From a checkpoint of a small transformer trained on Wikipedia: 15 layers, LayerNorm before each block.
Each number is 128 + 24 x the weight over its row's rms, rounded and kept within 0 to 255. Layers, rows and columns count from 0. The size above them is the row's rms in percent of the matrix's.

# layer 6 attention query, 192x192, rms 0.295, rows 4-21, columns 0-191
size [ 88  92  77  80  79  86  86  89  89  83  87  84  82  81  85  82  91  92]
[[152 110 152 172  88 125 172 125 118 125 115 115 146 172 116 145 117  97 178 103 146 175 186 101  93 138  99 112 139 116 150 130 145 165 156 125 121 111 168 141 138 151 156 103 133 131 126 119 109 152 179 125 111  74 122 114 141 161 147 171 101 100 137  94  98 120 132 102 108  81 104 101 130 103 122  92 136 154 123 114 125 131 127 130 137 159 167 101 150 143 121 143 178 127  98  78  83 147 110 138 123 123 151 102 121 167 127 130 160 117  84 145 133 133 139 107 143 118  99 137 118 128 113  92 132 111 122 107 120 127 174 102 117 112 114 155 127 134 135 125 127 172 124 116 117 136 111 149 132 111 118 104 141 129 102  84 133 151 172 132 113 143  86  73 131 163  84 165 161 118 160 129 150 137  84 144  97 107 102 157 150 152 150 100 132 132 104 112 115 131 123 119]
 [137 121 129 136 128 109  80  73 161  93 142 128 133 112  90 106 118 122 143 162 125 135 114 114 142 123 109 108 144 112 148 113 125 147 133 114 125 156 159 161  91 109 154 156 126 145 110 176 137 127 128 131 127 143 151 105 180 161 107 132 149 143  87 129 154 144 139 122  87  94 141 144 159 151  78 162 109 112 138  87 136 119 137 145 107 168 183 187 133 154 155 134 120  97 114 112 141 115 127 138 128  76 108 156 120  89  89 141 123 139 131 128 118 109 140 124 139 111 153 109 115  96 151 110 147 146 135  97 147 154  78 115 131 142 124 142 150 136 134 126 113 159 146 120  99 167  87  78 143 118 154 134 119 114 122 123 126 119 142  87 109 104 149 117 121  89 135 111 153 104 112 116  84 126 140 131 191 124 129 125 140 183  87 114  81 176 129  93 132  85 148 101]
 [136 181  82 130 133 136 114 135 119 161 112 132  55 130 125  96 124 105 132 124 160 149 144 139 115  95  99 144 128 133 123 116 164 137 117  79 137 127  72 149 107 133 116  90 154 127 137 124 126 105 135 127  72 125 112 124 170 166 161 102 136  94 156 105 113 167 121 104 154  94 135 131 140 128 115 111 172 144 103 176 114  81 104 130 103 147 108 123 158 122 129 136  98 139 129 145 144  94 129  83 107 120 138 110 141 130 120  95 155 138 114 141 170 110 119 168 104  82  93 128 140 118 145 135 148 124 123 143 157 126 118 134 115 133 183 145 117 102 129  80 148 115 104 107 159 144 115 156  71 168 163 142 109 152 129 127  92 152 136 154 121 133  98 103 173 124 126 115 150 136 140 104 120 136 108 133 160 112 126 117  85 103 135 157 124 176 156 124  89 123 169 118]
 [141 143 152 121  82 106 157 102 151 144  93 139 155 156  89  78  98 104 144 114 120 164 160 124 137 125 110 117 121 122 152 100 148 152 136 139 116 107 113 155 106 106 163 116 114 115 128 161 128 117 148 103 142 117 139 138  98  65  87 105 122  76 114  94 131 123 142 163 148 127 131 141 127 125 125 134 116  73 135 144  86  91 150 159 139 108 126 115 135 174 162 188 110 168 143 142 162 155 121  98 176 144 152 127 142 141  84 101 155 143 125 124 103  95 111 140 100 130 137 163 100 144 139 148  87 118 123 134 113 111 133 111 118 145 148 139 125 111 153 159 100 131 144 176  78 139 111 108 167  93 176 166 142  99 115 109 140 131 125 159 130 126 117 122 106  95 123 127 109 120 140 101 115 100 127 102 154 169  96  91 127 104 124 136 128 141 148 175 131 130  84 123]
 [138 122  70 110 105 167 107 100 110 138 124 127 112 119  94 169 108 111 141 106 131  96 139 123 110 131  90 101 151 152 146 129 137 140 107 137 158 115  88  95 145 126 157  98  99 104 126 160 110 143 132  95 130 113 117  94 123 169 109 143 102 183  80 147 195 158 167 139 138  87 147 112 181 120  93 158 128  83 114 171 107 107 150 163  88 145 125 102 124 143  71 114 123 124 129 141 134  95 127  98 125 149 131 108 140 140 125 147  70 128 145 120 113 136 121  99 139 159 134 154 148 140 120 156 102 133 151 156 136 126 148 135 114 145 120 105 129 143 160 104  89 122 110 119 119 145 147 106 126 114  98 116  95 152 141  96  84 134 119 125 131 147 137 113 119  88 105 123 120  96  87 173 108 131 134  85 126 119 151 141 133 154 161 117 139 159 106 121 107 128  86  85]
 [137 160 126 140  75 117 129 162 108 130 111 146 177 137 140 110 146 111  76 147 173 122 152 142 100 102 166 115 148 105 108 123 134 110  98 129 151  99 127  96 154 131 130  86 115 171 154 124  89 100 136 134 122 102 135 117  83 135 145 108 117 177 138 155 110 149 144 126 103 139 109 147 144 116 133  92 102 167 164 109 183 104 165 135 147 104 133 138 140 132 104 119 121 121  84 163 131 112 105 129 159 132 130 105 117 112  86 135 142 122 110 122 127 113 124 178  86 152 148  84 105 132 165 134 114 146 109 146 101 143 122 156  94 149 144 120 105 130 113 104 131 120  89 165 133 166  99 131 132 131  87 134 115 137 126  96  90 180 122 140 143  82 103 105 158 132 122 127 112 142 153 129 131 117  99 145 138 146 164 149 120 150 111 128 179  90 139 150  75 161 119 173]
 [129 113 157 144 144 132 158 118 146  83 116 131 148 134 146 182 135 105 116 113 183 139 112 117  77 146 132 116 156 159 135 129 126 140 132 142 113 102 129 132 114  99 145  65 127 162 146 132 158 106 136 159 119 136 120  93 120 159 118  52 131 127 114 114 159 142 147 147 127 124 143 141 154 127 149 125 123 173  97 139 137 122 107 111 131 137 138 126 144 110 109 110  70 147 167 129 110 103 132  80 132  83 109 176 109 163 137 169 100 133 131 104 151 109 135 112 140 144 170 130 116 158 114 115 116 112 142 147 169 137 106 154 175 122 141 136 153 128 112 100 107 140 105 140 159 132 148 120 180 105 148 161 129 139  94  62 117 133 118 115  95 120 121 168 125 101 154 152  82 141 163 161 128 145 127 113  97 138 121 100 122 126 157 144 138  80  79 136 122 101 167 133]
 [171 149 110 105 134 102 115 113 151 146 109  78  75 164 131 166 121 121 163 108 149 132 146 121 153 102 112 124 132 127 117 163 131 150 147 107 116 142  96 123 118 102  68 112 149 149 111 111 132  93 110  77 126 106 146 128 127 100  71 151 112 134 155 117 106 164 142 106  86 178 149 149 143 122  89 109 106 132 105 124 133 102 104  63 183 180 156 193 107 137 137 119 122 118 112 154 100 115 149 124 151 110 126 115  95 142 133 169 130  89 128 118 147 124 144 159 137 140 128 138 175 114 157 156 142  92 106 121  94 144 109 141 109 146 107 115 146 168 156 173 137 128 117 100 137 132 163 139 106 131 106 125 137 111 125 144 132 113 145 113 141 116  97 188 119 154 143 142 150 121 151 139 131 138 111 115 164 158 126 108 112 151  86 100 139 132 132 120 167 141 120 119]
 [144 114 122 133 150 113  93 108  91 110 134 139  88 140 126 116 120 116 169 125 110 169  71  96 155 135 130 154 130 112 124 164 117 180 142 130  93 137 113 162 143 139 120 108 109 180 146 131 129 117 123 142  98 128  82 107  88 151 154 127 138 125 109  94 135  89 143 127 154 140 139  92 124 128 111 163 162 121 123 112 110 133 100 123 156 122 123 122 128 109 148 112 134 117  87 124  45 143 163 124 128 138 154 113 129 124 130 133 121 121 118  80  83 112 138  82 146 143 118 108 108 123 142  81 161 149 155 103 130  97  85 189 137 142 126 115 113 133 111 139 135 147 128 123 114 125 181 108 148 128 171  88 147 152 127 114 123 115 134 157 133 137 131 113 187 145 148 174 166 115 104 128 155 137 152 106 127  90 188 108 111 102 154 122 103 135 162 118 103 101 144 105]
 [142 119 120 138 135 147  92 111 143 123 123 124  79 111 163 146 127 102 137 156 132 157  74  88 113 103 146 132 100 108 117 142 117 131 119 139 134 120 116 120 115 146 159 141 161 140 108 108 146 111 109 123 130 130 112 110 102  93  85 123 115 156  75 119 108 103 156 119 160 107 102 143 112 168 144 122 135 133 138 127 125 159 121 137 147 118 108 178 127 110 116 100 134 139 125 174 104 117 118 173 157 113 103 128  94 142 137 122 134 175 153 160 168 170 120 152 113 104 146 149 102 142  99  73 107 150 148 116 128 112 135  97 101 138 125 143 134 167 117 135 152 163 134  95 104 128 117 116 157 120 116 178 100 147  96 175 117 149 144 125 150 138 107  93 155 165 156 186 131 153 166 141 159 100 160 140  71 109 119 118  80 161 162 112 129 130 149  78  87 115 132 151]
 [158 114 143 122 167 136 121 104 117  98  89 100 134 140 150 110 160 121 104 148 121 107 110 129 144 138  88 153  69 151  99 117 151 162  86 151  87 131 144  94 131 102 114 134 123 105 110  98 127 146 107 160 118 140 131  81 150 140 115 121 161 124 118 157 130 163 112 127 142 102 163 160 150 103  99 176 109 128  97 134 140 144 156 135 126 163 135 131 101  80 165 120 118 130 108 147 149 136 187 136 148 111 145 125  96 120 127  74 131 121 141 158 129 149 150 107 184 121 116 156 123 125 149 141 129 124  60 153 116 116 134 193 112 158 117 129 132 165 107 101  97 101 116 139 136  90 113 145 152  78 179  93 147 108 118 104 144 132 148 114 115 131 163 109 116 113 127 118 156 165 142 152 132  92 139 164 130 133 104 140 126 106 135 127 108 141 146 152 145 136 171  93]
 [ 53 124 133 137 166 120 131 139 152 122 144 161  97 129 134  84 102 153 165 113 114 109 142 160 154 133 107 150 134 162 118 104 117 119  90 179 167 131 114 142 145 134 162 149 137 124 163 121 149 120 174 112 141 140 126 127 105 105 138 132 135  97 146  74 159 106  92 120 140 123 130  81 160 128 126 112 113 125 124 127 115 117 105 118  80 118  83 144 122 119 109  92 153 168  92 145 114 159 119 165 106 132 131 140 155 173 101 157 120 146 142 108 133 131 122 122  71 179 134  87 142  93 117 152 125  99 143 149 132 116  88 141 159 110 160  94 120 133 114 101 176 106 150 113 158 147 130  79  92 105 152  84 121 165  88 122 112 121 151 137 152 117 134 122 145 175  96 139 139 154 138 134 132  91 136 146 123 133 124 135 134 145 132 119  76 148 143 117 122 129 165 124]
 [142 162 135  88 153 102 127 123 147 171 175 122 117 138 144  96 159 177  99 105 150 122 124 131 125 100 111 158 134 131 171  99 124 175 133  90  97 173 112 113 112 121 119 157 103 161 122 115 129 101 129 130 144  94 106 129 107 118 146 135 165 130 181 133 122 139 130 119 147  72 120 122 124 141  90 125 132 147 143 115 140 167 101  95 113 113 133 150 155 125 126 126 133 140 151 119  93  68  89 111 143 153 123 118 122 108 155 114 101 122 144 104 159 193 130  69  81  99 118 122 133 132 116 134 129 108 182 110 159  91 112 160 154 145 148 138 157  90 103 114 138 141 191 139 118 144 119 110 112 118 129 134  95 103 103 118 101 140 153 152 133 105 157 169 138 114 170  98 175 132  98 137 132 139 169 139  99 120 130 145 154 115 112 127 131 121 130 106  87 132 115 127]
 [105  95 140 124 114 149 129 160 108 122 155 109 109  92 118 108  88 121 179 141 145 131 151  95 162 157 115 127  93 131  91 123 117  96 152 147 130 142 129 148 145 138 156  74 145  92 112 127 138 145 140 139 133 109 143 164 141  91 105 125 120 148 125 138 121 141  87 167 119 134 140 123 137 154 145 147 131 154 100 126  99 194 144 144 151 135  70  94 123 103 153 145 138 123 137 139 153 141  74 116 112 146 130  93 180 155 129 115 115 116 177 124 107 158 142 151 171 114 109 134 107  86 179 124 142 121 146 137 128 120 115 115 120  81 136  95 166 130 146 130 129  78 135 110 137 144 164 139 104 145  93 126 180 137 101 114  90 143 124 123 130 123 121 117 134 154 138 162 156 155 193 113  85 155 151 141 118 164  96 157  94 139 116 115  92 108 123 134 115 129 164 124]
 [165 145 193 134 162 133  93 141 133  88 126 165 132 144  99 116 102 166 166 145 169 162  86 144 127 120 154 104 109 157 129 135 171 131 150 113 117 165 131 120 104 141 150 176  90 156 113 130 106 100 131 141  83 144 199 168 149 106 167 162 151 139 151  95 113 122 187 120 151 123 130 115 155 136 109 124 139 148 147 110 113 117 128 128  93 120 127 144 142 149  96 139 107 104 124 116 116 154 127 131 103  70 151 108 133 134 149  95 138 141 145 141 126 135 143 148 128 159 116 146 117 131 133 145 134 156 106  99 155 160 147 190 137 133 132 116 119  80 120 134 132 121 115 132 102 103 111 150 141 107  79 106 123 136 112 125 118 136 133 132 108 110 161 117 139 137 161 114 119 120 108 135  90 188  88  76 103 153 113 123 148 101 142  79 133 125 152 122 147 124  97 130]
 [133 111 104 117 116 168  85 139 109 140 160  72 152 163 131 100 152 136 136 104  98 138 112 123 152 138 131 152  68 107 116 168 127 153 119 123 107  91 155 165 113 150 187 103 151 106 154 122 138 113 137 160 131 123 133 122 109 147 175  58 114 114 129 148 116 134 127 137  97 137 129 126 102 128 197 128 126 149 131 148 135  86 122 134 113  95 101 126 156 150 120  95 108  67 100 122 103 112 116  96 128 127 108 125  93 136 155 132 110 151 117 126 182 119 151 118 121 146 136 106 128 107 157 128 122 152 149 128 136 104 123 140  85 189  82 129 107 169 127 178 152 130 137 141 119 141 143 135 119 126 122 140 124 154  93 129 165 116 166 150 123 148 107 153 106  92 130 121 140 154 125 131 116 101  90  92  98 121 159 137 154 113 122 113  95 142 143 104 131 127 147 181]
 [150 135 130 178 146 133 134 105 132 156 143 111 100 155 151 124 142 170 147 125  80 145 155 130 131  99 132 133 123 132 120 115  80 137  87 111  70 125 129 147  96 144 160 124 169 169 110 135  86 131 125 117 148 118 187 144 129 124 106 128 117 132 137 112  98 194 122 142 164 129 117 118 150 112 127 117 131 145 128  57 107 157 135 137 118 121 100  95 116 177 149 171 120 135 104 120 139 104 130 157 130  94 134 175  88 151 126 140 113  95 135 147  97  76 136 101 128 123 152 114 147 121 136 138 121  95 129 145 131 111 142 111 122 180 121 115 148 163 124 142 147 128 113 136 143 118 186 153 172 117 134 113 123 109 152 156 105 179 123 151  98 136 117 134 135 121 135 120 105 128 138 138 128  98 152 124  67 136 122 202 135 120 116 121 165 112 100 157 119 153 164 137]
 [171 104 116 122 122 133 108 122 120 106 125 151 114 144 120 137 163 163  64  90 131 120 142 156 103 120 139  97 164  81 113 148 129  83 174 119 103  94 151 127 129 135  60  89 127 158 104 141 122 119 142 160 152 129 124 149 114 164 110 125 144 109 145 147  65 124 111 118 111 132 128 140 129 131 146 107 129 129 153 152 146 131 115  94  78 135 155 172 140 100 107 138 147 146 149 138  82 129 126 112 131 175 135 135 134 125  96 101 127 153 122 137 126 145 149 120 144 175 147 150 138 110 103 155  92 125 106 159 158 104  87 135 127 129 122 153 138 117 139 124 107  96 140 133 104 149 146 123 127  83 161 129 175 179 146 119 162 134 110 192 168  98 140 156 122 137 148 107 139 107 146 159 104 116 148 126 102 146  97  66 101 128 114 109 147 124 117  92  97 143 125 124]]
# layer 6 attention key, 192x192, rms 0.275, rows 4-21, columns 0-191
size [ 96  95  86  86  87  96  90  91  95  91  92  87  96  86  93  91  94  94]
[[105 157 112 182  88 130 118 115 137 136 102 117 148 152 112 128 145 120 148 145 170 124 173 107 116 150 138 118 146 103 120 129 138 138 149  86 159 133 170 106 137  96 182 140 152 120 152 133 128 108 209 140 136  96  75 105 115 122  90 155  78  63 153 142 167 146 167 100 138 174 111 118 142 201 122 134 125 126 154 169 103 159 147 164 121 142 147  88 121 131 134 143 122  97  95 101  81 151 110 132 111 142 163  96 149 168 138 115  85 125 134 156 109 108 148 102 175 130  78 106 116  94 131 131 145 145 130 145 126 120 154 150 123 143 129 114 151 109 117 111 133 103 121 137  92 131 158 134 160 150 127 107 147 134  94 123 133 110 128 117 126 117 132 119 172 105  99 138 126 135 146 120 125 131 126 109 131 120 112 149 133 136 164 117 117 141 157 141 129 108 147 136]
 [117 180 144 133 146 112  97  92 103  82 119 144  68 111 149 150 125 139  94 136 117 152 106 133 148  65 136 147 133  95 116 145  97 146 148 125 112 153  95 150 107 113 145 117 126 148 152 147 166 104 154 111 142 137 138 112 170 155 154 101 120 136 127  99 158 149 109 123  67  91 152 110 124 166 120  76 145  88 126 108 145 131 141 127  83 131 144 140 138 132 129 140 152 156 134 128 159 150 134  87  78 178 114 106 113 128  99 142 144 135 121  93 123  88 121 107 119  99 146 125 143 127 108  96  97 127 115 131  99 114 150 134 156 157 129 124 109 117 158 124 130 137 149 138  62 168 110 103 133 120 167 121 123 139 164 120 141 111 147 110 174  87 143 107 120 116 126 127 145  91 126  97 139 119 126 118 143 139 104 152 130 181 178 150 110 128 135  75 134 164 132 126]
 [117 122 109 120 132 136 157 131 127 132 156 112 124  87 103 146 128  97 118 135  99 152 133 122 123 109 112 140 124 121  87 143 155 130  94 108 105 114 130 159 144 134 111 127 168 121 144 101  98 106 147 115 105 110  98  94 145 125 163  84 154 100 158 132 117 139 152 105 164 124 179 107 107 137 125  85 133 190 117 163  67 101 126 152 118 145 103 137 131 112  83 101 105 135 114 125 157 173 171  74 123 153 154 108 120 104  94 117 163 112 125 124 139 110 116 117 180 122  90 143 119 104 103 156 164 124 151 148 122 153 129 172 135 155 123 146  98 126 155 128 135 145 133  98 166 143 174 142 134 137 169 126 111 149 133 147 157 149 121 117 110 150 159 106 147 124 179 109 118  85 145 119 116 128 129 131 173 144 112 154 159 135 121 189  99  91  93 161 115 141 148 140]
 [161 164 115 128 114 122 162 104  79  99 137 125  94 136 129 134  91 119 110 113 124 119 122 111 198 106 178 124 130 111 100 124 128 145 138 127 132 114 161 120 119 132 155 149  97  92 131 153 113 109 150 118 148 150 133 116 144  90 159 144 103 137 135 131 152 111 144 153 126 114 128 150 111 164 144 167 136 109  85 134 137 146 109 130 133 147 160 106 117 182 118 116 132  68 138  88  81 109 124 144 161  86 156  83 152 105 171 107 133 134  95 129 126 123 134 121  88 125 105 148 157 159 117 145  97  71 149 155 128 174 149 128 126  94 137  95 155 176 116 186  85 165 110 116 117  95 155 126 157 124 127 164 146 112 105 127 154 170 130 175 155  97 157 137 118  98 112 134 132 119 117 127 141 123 153 136 129 161 113 118 148  88 123 136 114 126 124 155 131 147 102 132]
 [142 162 106 132 115 136 142 141 155 123 147 155 129 143 116 151  84 122 130 101  97 125 171 118 174  96 148 106 132 150 141 133 184 152  92 132 163 128 105  75 135 136  91 110 135 122 106 161  87 109 151  72 136 110 112 127 178 141 150 167 109 130 123 139 169 153 119 144 139 157 139 114 144 129 117 165 109 107 113 111 112 162 126 140 135  75 128 124 112 128  86 136 103 133 123 143 118 109 146 126 152 160 142 103 113 143 131  94  93 129 129  79 136  98 191  81 120  75 112 111 188 109 113 162 118 110 140 138 137 158 119 133 145 136 123 136 114 129 147 156 126  94 122 119 164 125 112 112 119 120  99 159 120 178 126 112 162 168 131 120 114 144 102  96 131 108 134 107 139 121  71 150 119 126 172 149 111 116 118 121 119 159 181 123 159 125 113 109  87 142 120 135]
 [118 148  87 152 100 150 164 145 124 114 110 142 156 165 133 169 176 152 156 142 100 129 123 101 150 134 164 138 122 140 102 115 119  99 126 108 147  95 150 103 124 135 129 118 136 174 115 119 133  99 159 190 112 158 146 138  97 144 155 101 108 156  82 124  79 135 145 105 110 152 139 109 135 157 179  53 144 166 107 119 122 149  82 135 139 134 164 126 126 134 143 137 151 137  82 140 114 119 143 114 132  81 177 157 111 134  88 156  92 135 136 103 111 133 135 126 108 126 141  99 142 108 131 134 122 143  79 128 149 148 121 123 117 151 150  81 146 139  70 143 132 159 128 133 145 150 139 105 148 134 138 157 116 126 108  94 114 133 110 111 106 118 120 104  81 155 108 117 145 135 167 144 147  78 130 135 187 110 142 128 123 122 105 112 119  94 149 117 115 154 103 148]
 [159 110 152 145 130 104 111 156 127 138  97 118 155 104 139 145 156 126 146 128 140 142 106 132 148 136 160 151 104 121 127 122 101 132 111 136 140 133 105 131 100 158  99  92 114 189 183 103 132 119 110 139 143 145 108 123 154 127 107  86 110 114 105 152  92 144 113 142 109 132  89 101 164  98 127 130 130 155 111 157 149 135  94  81 105 169 144 108 137 127 124 124  98 133 130 147 115 120 160 113 137 158 112 195  87 193 153 149 109 131 149 124 179  88 147 106 120 151 117 129 127 130 107 134  89 103 110 121 109 118 115 106 116  77 108 146 130 124 129 156 104 112 148  69 110 103 130 121 176 107 128 122 136 134 144 134 135 165 117 141 120 132 124 125 140 105 120 118  86 132 153 140 128 141 176 130  77  65 129 134 181 137 156 155 133 114  94 173 113 107 173 147]
 [166 129  83  61 145 117 108 135 152 130 113 128 146 155 110  99 135 111 170 101 130 169 151 117 118 116 109 141 116  97 118 137 137 132 176 165 120 137 131 137 133 110 128 150 148 122 110 102 145  97  98  83  95 103 117 144 160 105  74 179 132 141 139 166 134 106 106 119 124 154 120 163 133 137 120  90 122 110 115 117 153  89 104 124 153 127 158 159 141 121 145 110 143 134  76 137 143 150 129 105 130 178 110 141  95 171 139 143 159 108 114 112 125 118 115 174 116 137 115  87 109 141 132 142 184 102 129 122 150 116 104 128 106 127 147 149 108 129 122 145 100 212 168 106 131 129 110 118 103 127 174 128 111 159 125 148  89 113 130 147 160 150  96 143 119 147  86 131 122 120  98 121 137 138 171 137 142 140 130 149 141 114  99 167 126 121 142 141 176 142  77 140]
 [158 112 106 137 122 138  92 148 109 181 150 122 131 154 100 100 118 112 179 109 126 128 125 109 108  88 108  95 144 155 125 172 117 153 135 154 118 138 106 186 116 158  97 117 186 137 129 109 125 128 137  82  67  87 140 146  91 157 141 148 118 152 130 109 132 164 164 150 108 163 156 125 128 122 165 166 149 130 151 139 122 126 103 118 137 108 109 134 104  99 135 115 134 124 147 119 112 143 148 128 132 118 146 113 116 134 122 130 104 130 104 100 116 119 129 122 136 111 117 133 140 154 120  65 137 122 151 155 131 130 134 171 136  85 120 107 126 153 155 134 161 118 114  95 140 127 147  96 194  86 178  98 163 154 111 108 162  94 146 161 173 171 156 151 135 129 145 152 140 115 121 102 155 108 111 113 146 109 154 124 100 147 117 124 149 117 137 144  87 151 177  92]
 [147 136 116 134 122 125 119 164 141 167 155 143 131 180 152 137 100 122 158 122 116 121  94  95 117 124 119 127 181 149 115 138 107 115 138 154 105 151 133 137  63 113 132 132 140 137 165 149 119 131 119 133 120 105 117 127 150 140 117 131 155 148 116 144  91 118 131  82 149 109 127 168 100  91 134 141 133 120 146  99  87 170 120  97 140 156 111 175 131 108 121 121 139 124 132 108 112 173 116 126 182 138 150 146 169 171 143 125  77 159 140 143 128 154 139  81 153 149 160 134 120 149 101 123 101 173 115 136 138 116 167 120 103 157 142 146 140 113 112 128 145  95 131 121 115 142  78  98 182 129 115 145 117  93 109 114  84 123 112 136 138 116 152 125 178 117 116 116 117 206 137 125 149 140 162 105 138 100  90  81  71 113 120 128 127 127 115 158 154 138 146 159]
 [132 127 127 151 127 177  95 127  93  85 121 134 158 128 146 116 165  67  87 163 136 128 137 177 134 135 102 110 112 134 116 129 155 126  98 193  78 114 144 125 120 111 121 172  89 121 148 144 129 160 135 159 118 153 104 112 137 101 161 123 142 127 116 146 159 135 148 136 134  96 156 160 153 136 153 115 155 106 136 116 127 141 136 124 108 110 135 139 147  99 120 129 130 121 143 176 146 111 144 131 123 141 159  81 126 111 161 116 160 115 172 133 132 138 129 117 111 128 107 153 107 169 136 120 154 145 147 134 149 141 106  96  86 127 132 130 137 106 119 144 135 131 113  92  98 161 113 127 174  80 166  90 164 137 166  80 145 108 106 121 146 164 162 134 180 100 107  92 154 155 147 107 138  86 107 188 128 140 143 131 127  97 155 136  93 130 154 146 125  92 138 126]
 [134 126 155 104 117  95 138 143 106 144 120 112  96 127  99  86 115 154 131 128 136 161 116 122 127 134 112 127 154 168  86  88 100 161 136 158 158 117 124 188 179 136 100 138  71  92 149 150  93 151 125 138 105  69 150 116 110 130 131  99 159  92 106 134 122 118 115 114 132 159 147 114 107 145 137  88  91 132 136 131 131  95 152 149 129 144  93 117 132 131 164 134 158 148 129 145 119 156 131 166 119 130  76 109 183 138 115 161 163 126 152 122 115 124 130 122 107 122 106 124 148 119 105 114 145 144 116 183 112 156 121  99 135 107 145 135 143 152 139 136 137 156 122  93 133 160 120  97 134  99 124 173 161  98 136 148 113 145 128 141 109 163 116 142 130 188 141 139 124 178 133 128 126 129 117 100 133 107 139 156 104 190 165 101 154 191 109 129 113 159 136 108]
 [147 153 126  95 153 121  95 105 104 134 119 171  72 136  82 103 138 103 115 154 167 143 134 113 100 181 100 217  92 107 117 138 136 133 126 102 128 118 107 161 156 134 101 121 154 162 111 116 129 144 117 104 150 134 137  98 139 152 143 119 151 129 150 155 123 178 124 127 110 107 150  87 122  99  85 116  92 145 121 117 173 131 132  78 149 159 139 124  99 117 173 112 123 120 124 143 125 134 108 140 164 164 164 146 144 127 146  96 135 149 153 145 145 137 122 102 160 109 141 184 136 140 123 119 119 128 133  97 103 119 113 105 148 122 146 102 157 120 118 126 132 121  81 127 161 115 136  65 116 120 146 127 156 125 108 112 103 101 124  83 131 116 131 153 155 136 130 111 171 139 158 142  96 140 143 110 131 113 144 146 142 143 129  62 121 113  81 116 128  95 115 150]
 [114 137  69 166  82  95 138 144 170 151 187 149 123  96 106 150 114  90  84 139 128 121 161 135 120 108 146 107 107  76  88 118 137 136 143 119 118 154 156 166 126 148 123 118 100  89 108 120 132 162 117 118 145 103 149 147 152 130 113 146 102 101 142 144 151 169 150 157 121 117 144 145 126 164  90 107 138 144 134 118 127 181  86 128 174 136 101 114 162  86 101 100 168 138 100 126 159 146 119 136 142 136  78  95 124 125 149 177 102  97 163 132  98 130 134 125 140 159  97 145 139 100 128 111 129 136 131 124 146 150 131 141 116 114 148 118 171 142 101 113 118 119 129 107 152 178 125 124 105 143 110 132 143 136 114 112  94 144  78 128 129 125 148 167 132 102 122 181 115 146 152 140 123 160  90 123 120 128 116 105 161 113 155  98 145  95 133 171 123 110 144 100]
 [141 149 117 145 137  98 137 121 145 131  93 139 147 129  96 133  91 164 141 137 131 129 159 123  70 151 162 130  97 154 138 143 152 113 192  80 101 111 130 117 117 135  84 160 139  87 134 113 120 101 133  87  65 161 127 152 130 116 160 140 125 117  99 118 114 133 157  83 106 120 143 115 186 154 108 112 106 143 128 127 128 113 147 122 129 120 144 107 138 133 123 152 134 139 154  64 151  97 136 123 135 116 134 146 149 129 129  83 114  91 121 151 169 109 136 115 167 153 153 196 163 143 105  88 148 131 133 166 143 120 165 117 151 108 144 113 120  91 141 132 120 116 132 132 134 110 135 115 120 135 112 115  90 167 182 103 103 125 108 129 120 134  93 113 106 115 115 110 137 133 160 111 132 144 102  95  99 153 105 135 144  84 185 163 146 146 105 118 152 130  94 151]
 [106 159 133 123 124 131 138 163 133 161 145 125 153 157 126 146 110 132 140 164 105 170 134 147 113 164 131  92  60 134 102 163 100 132 130 151 115 116 132 150 107 130 163 161 111 139 137 129 123 130 112  99 180 132 108 101 128 151 106 128 133 107 168 168 146 165 112 156 111 193 127 145 115  89 175 145  83 124 144 116 108  92 122 116 163 129 133  86 141 197 133 133 155 113 173 123 109 145 129  97 148 134  93 117 107 122 139 112 138 156 130 135 166 135 103 136 125 120 149  97  85 106 151  93 137 138 136 145 166 114 106 158 111 164 135 132  78  82 115 139 148 155 115 163 187 161 145 150 111 102 104 134 165 141 117 140 140 127 141  98 178 121 128 152 162 125  89 145 142 125 166 119 127 118  89 110 152 123 148 120 147 132 115 159 126 123 140 132 117 116 122 151]
 [ 88 142 119 181 121 132  83 138  93 142 113 157 149 124  97  82  86 149 106 131  99 134  87 175 169  80 142 130 146 165 140  73 120 164 100  93 147 136 128  92 112 164 183 117 157  96 139 146 103 119 121 103  92  93 123 129 145 134 146 128 146 111 122 108 113 163  93 124 121 145 112 106 120 127 105 146 129 144 149 132 114 122  95 134 143 162 142  98 109  91 125 171 133 126 115 145 103 133 110 123 105  90 124 165 143 145 101 111 139 114 139 131 122 169  91 120 106 132 117 108 141 126 101 117 126 133 114 127 125  96 136  88 129 104 143 122 138 135 108  89  88 119 113 116 173 123  75 136 125 102 154 171 125  89 138 176 110 133 146 127 147 136 136 165 165 116  94 146 144 100 151 132 126 120 108 172  97 122 127 157 126 116 100 123 109 129 133 131  63 113 159 107]
 [137 115 169 117 146 125 134 142 117 122 123 122 109 124 147 128 122  80 149 118 142  58 123 144 143 146 125 165 137 127 146 142 123 127 160 132 116 105 130 164 107 158 107 102 137 145 128 109 142 137 108 193 129 116 114 140  93 152  82  96  84 127 150 138 121 128 116 136 119 165 192 123 142 130 113 123 145  82 122 128 149  95 127 140 108 109 138 147 116 124 121 145 110 130 167 170 125  91 145 118 148 102 147 119 114 112 106 155 114 119  79 137 137 130 142 123 132 110 140 131 121  84 193  82 138 151 148 162 137 146 100 112 102 135 169 151 113  95 140 126  93 141 144 114 133 135 150 154 166 137 123 130 127 153 152 158 100 121 132 167 190 168 137 141 118 143 113 129 188  99 146 185  72 114 126 127 137 137  74 164  84 135 159 131 151  91 117 136 138 122 138 115]]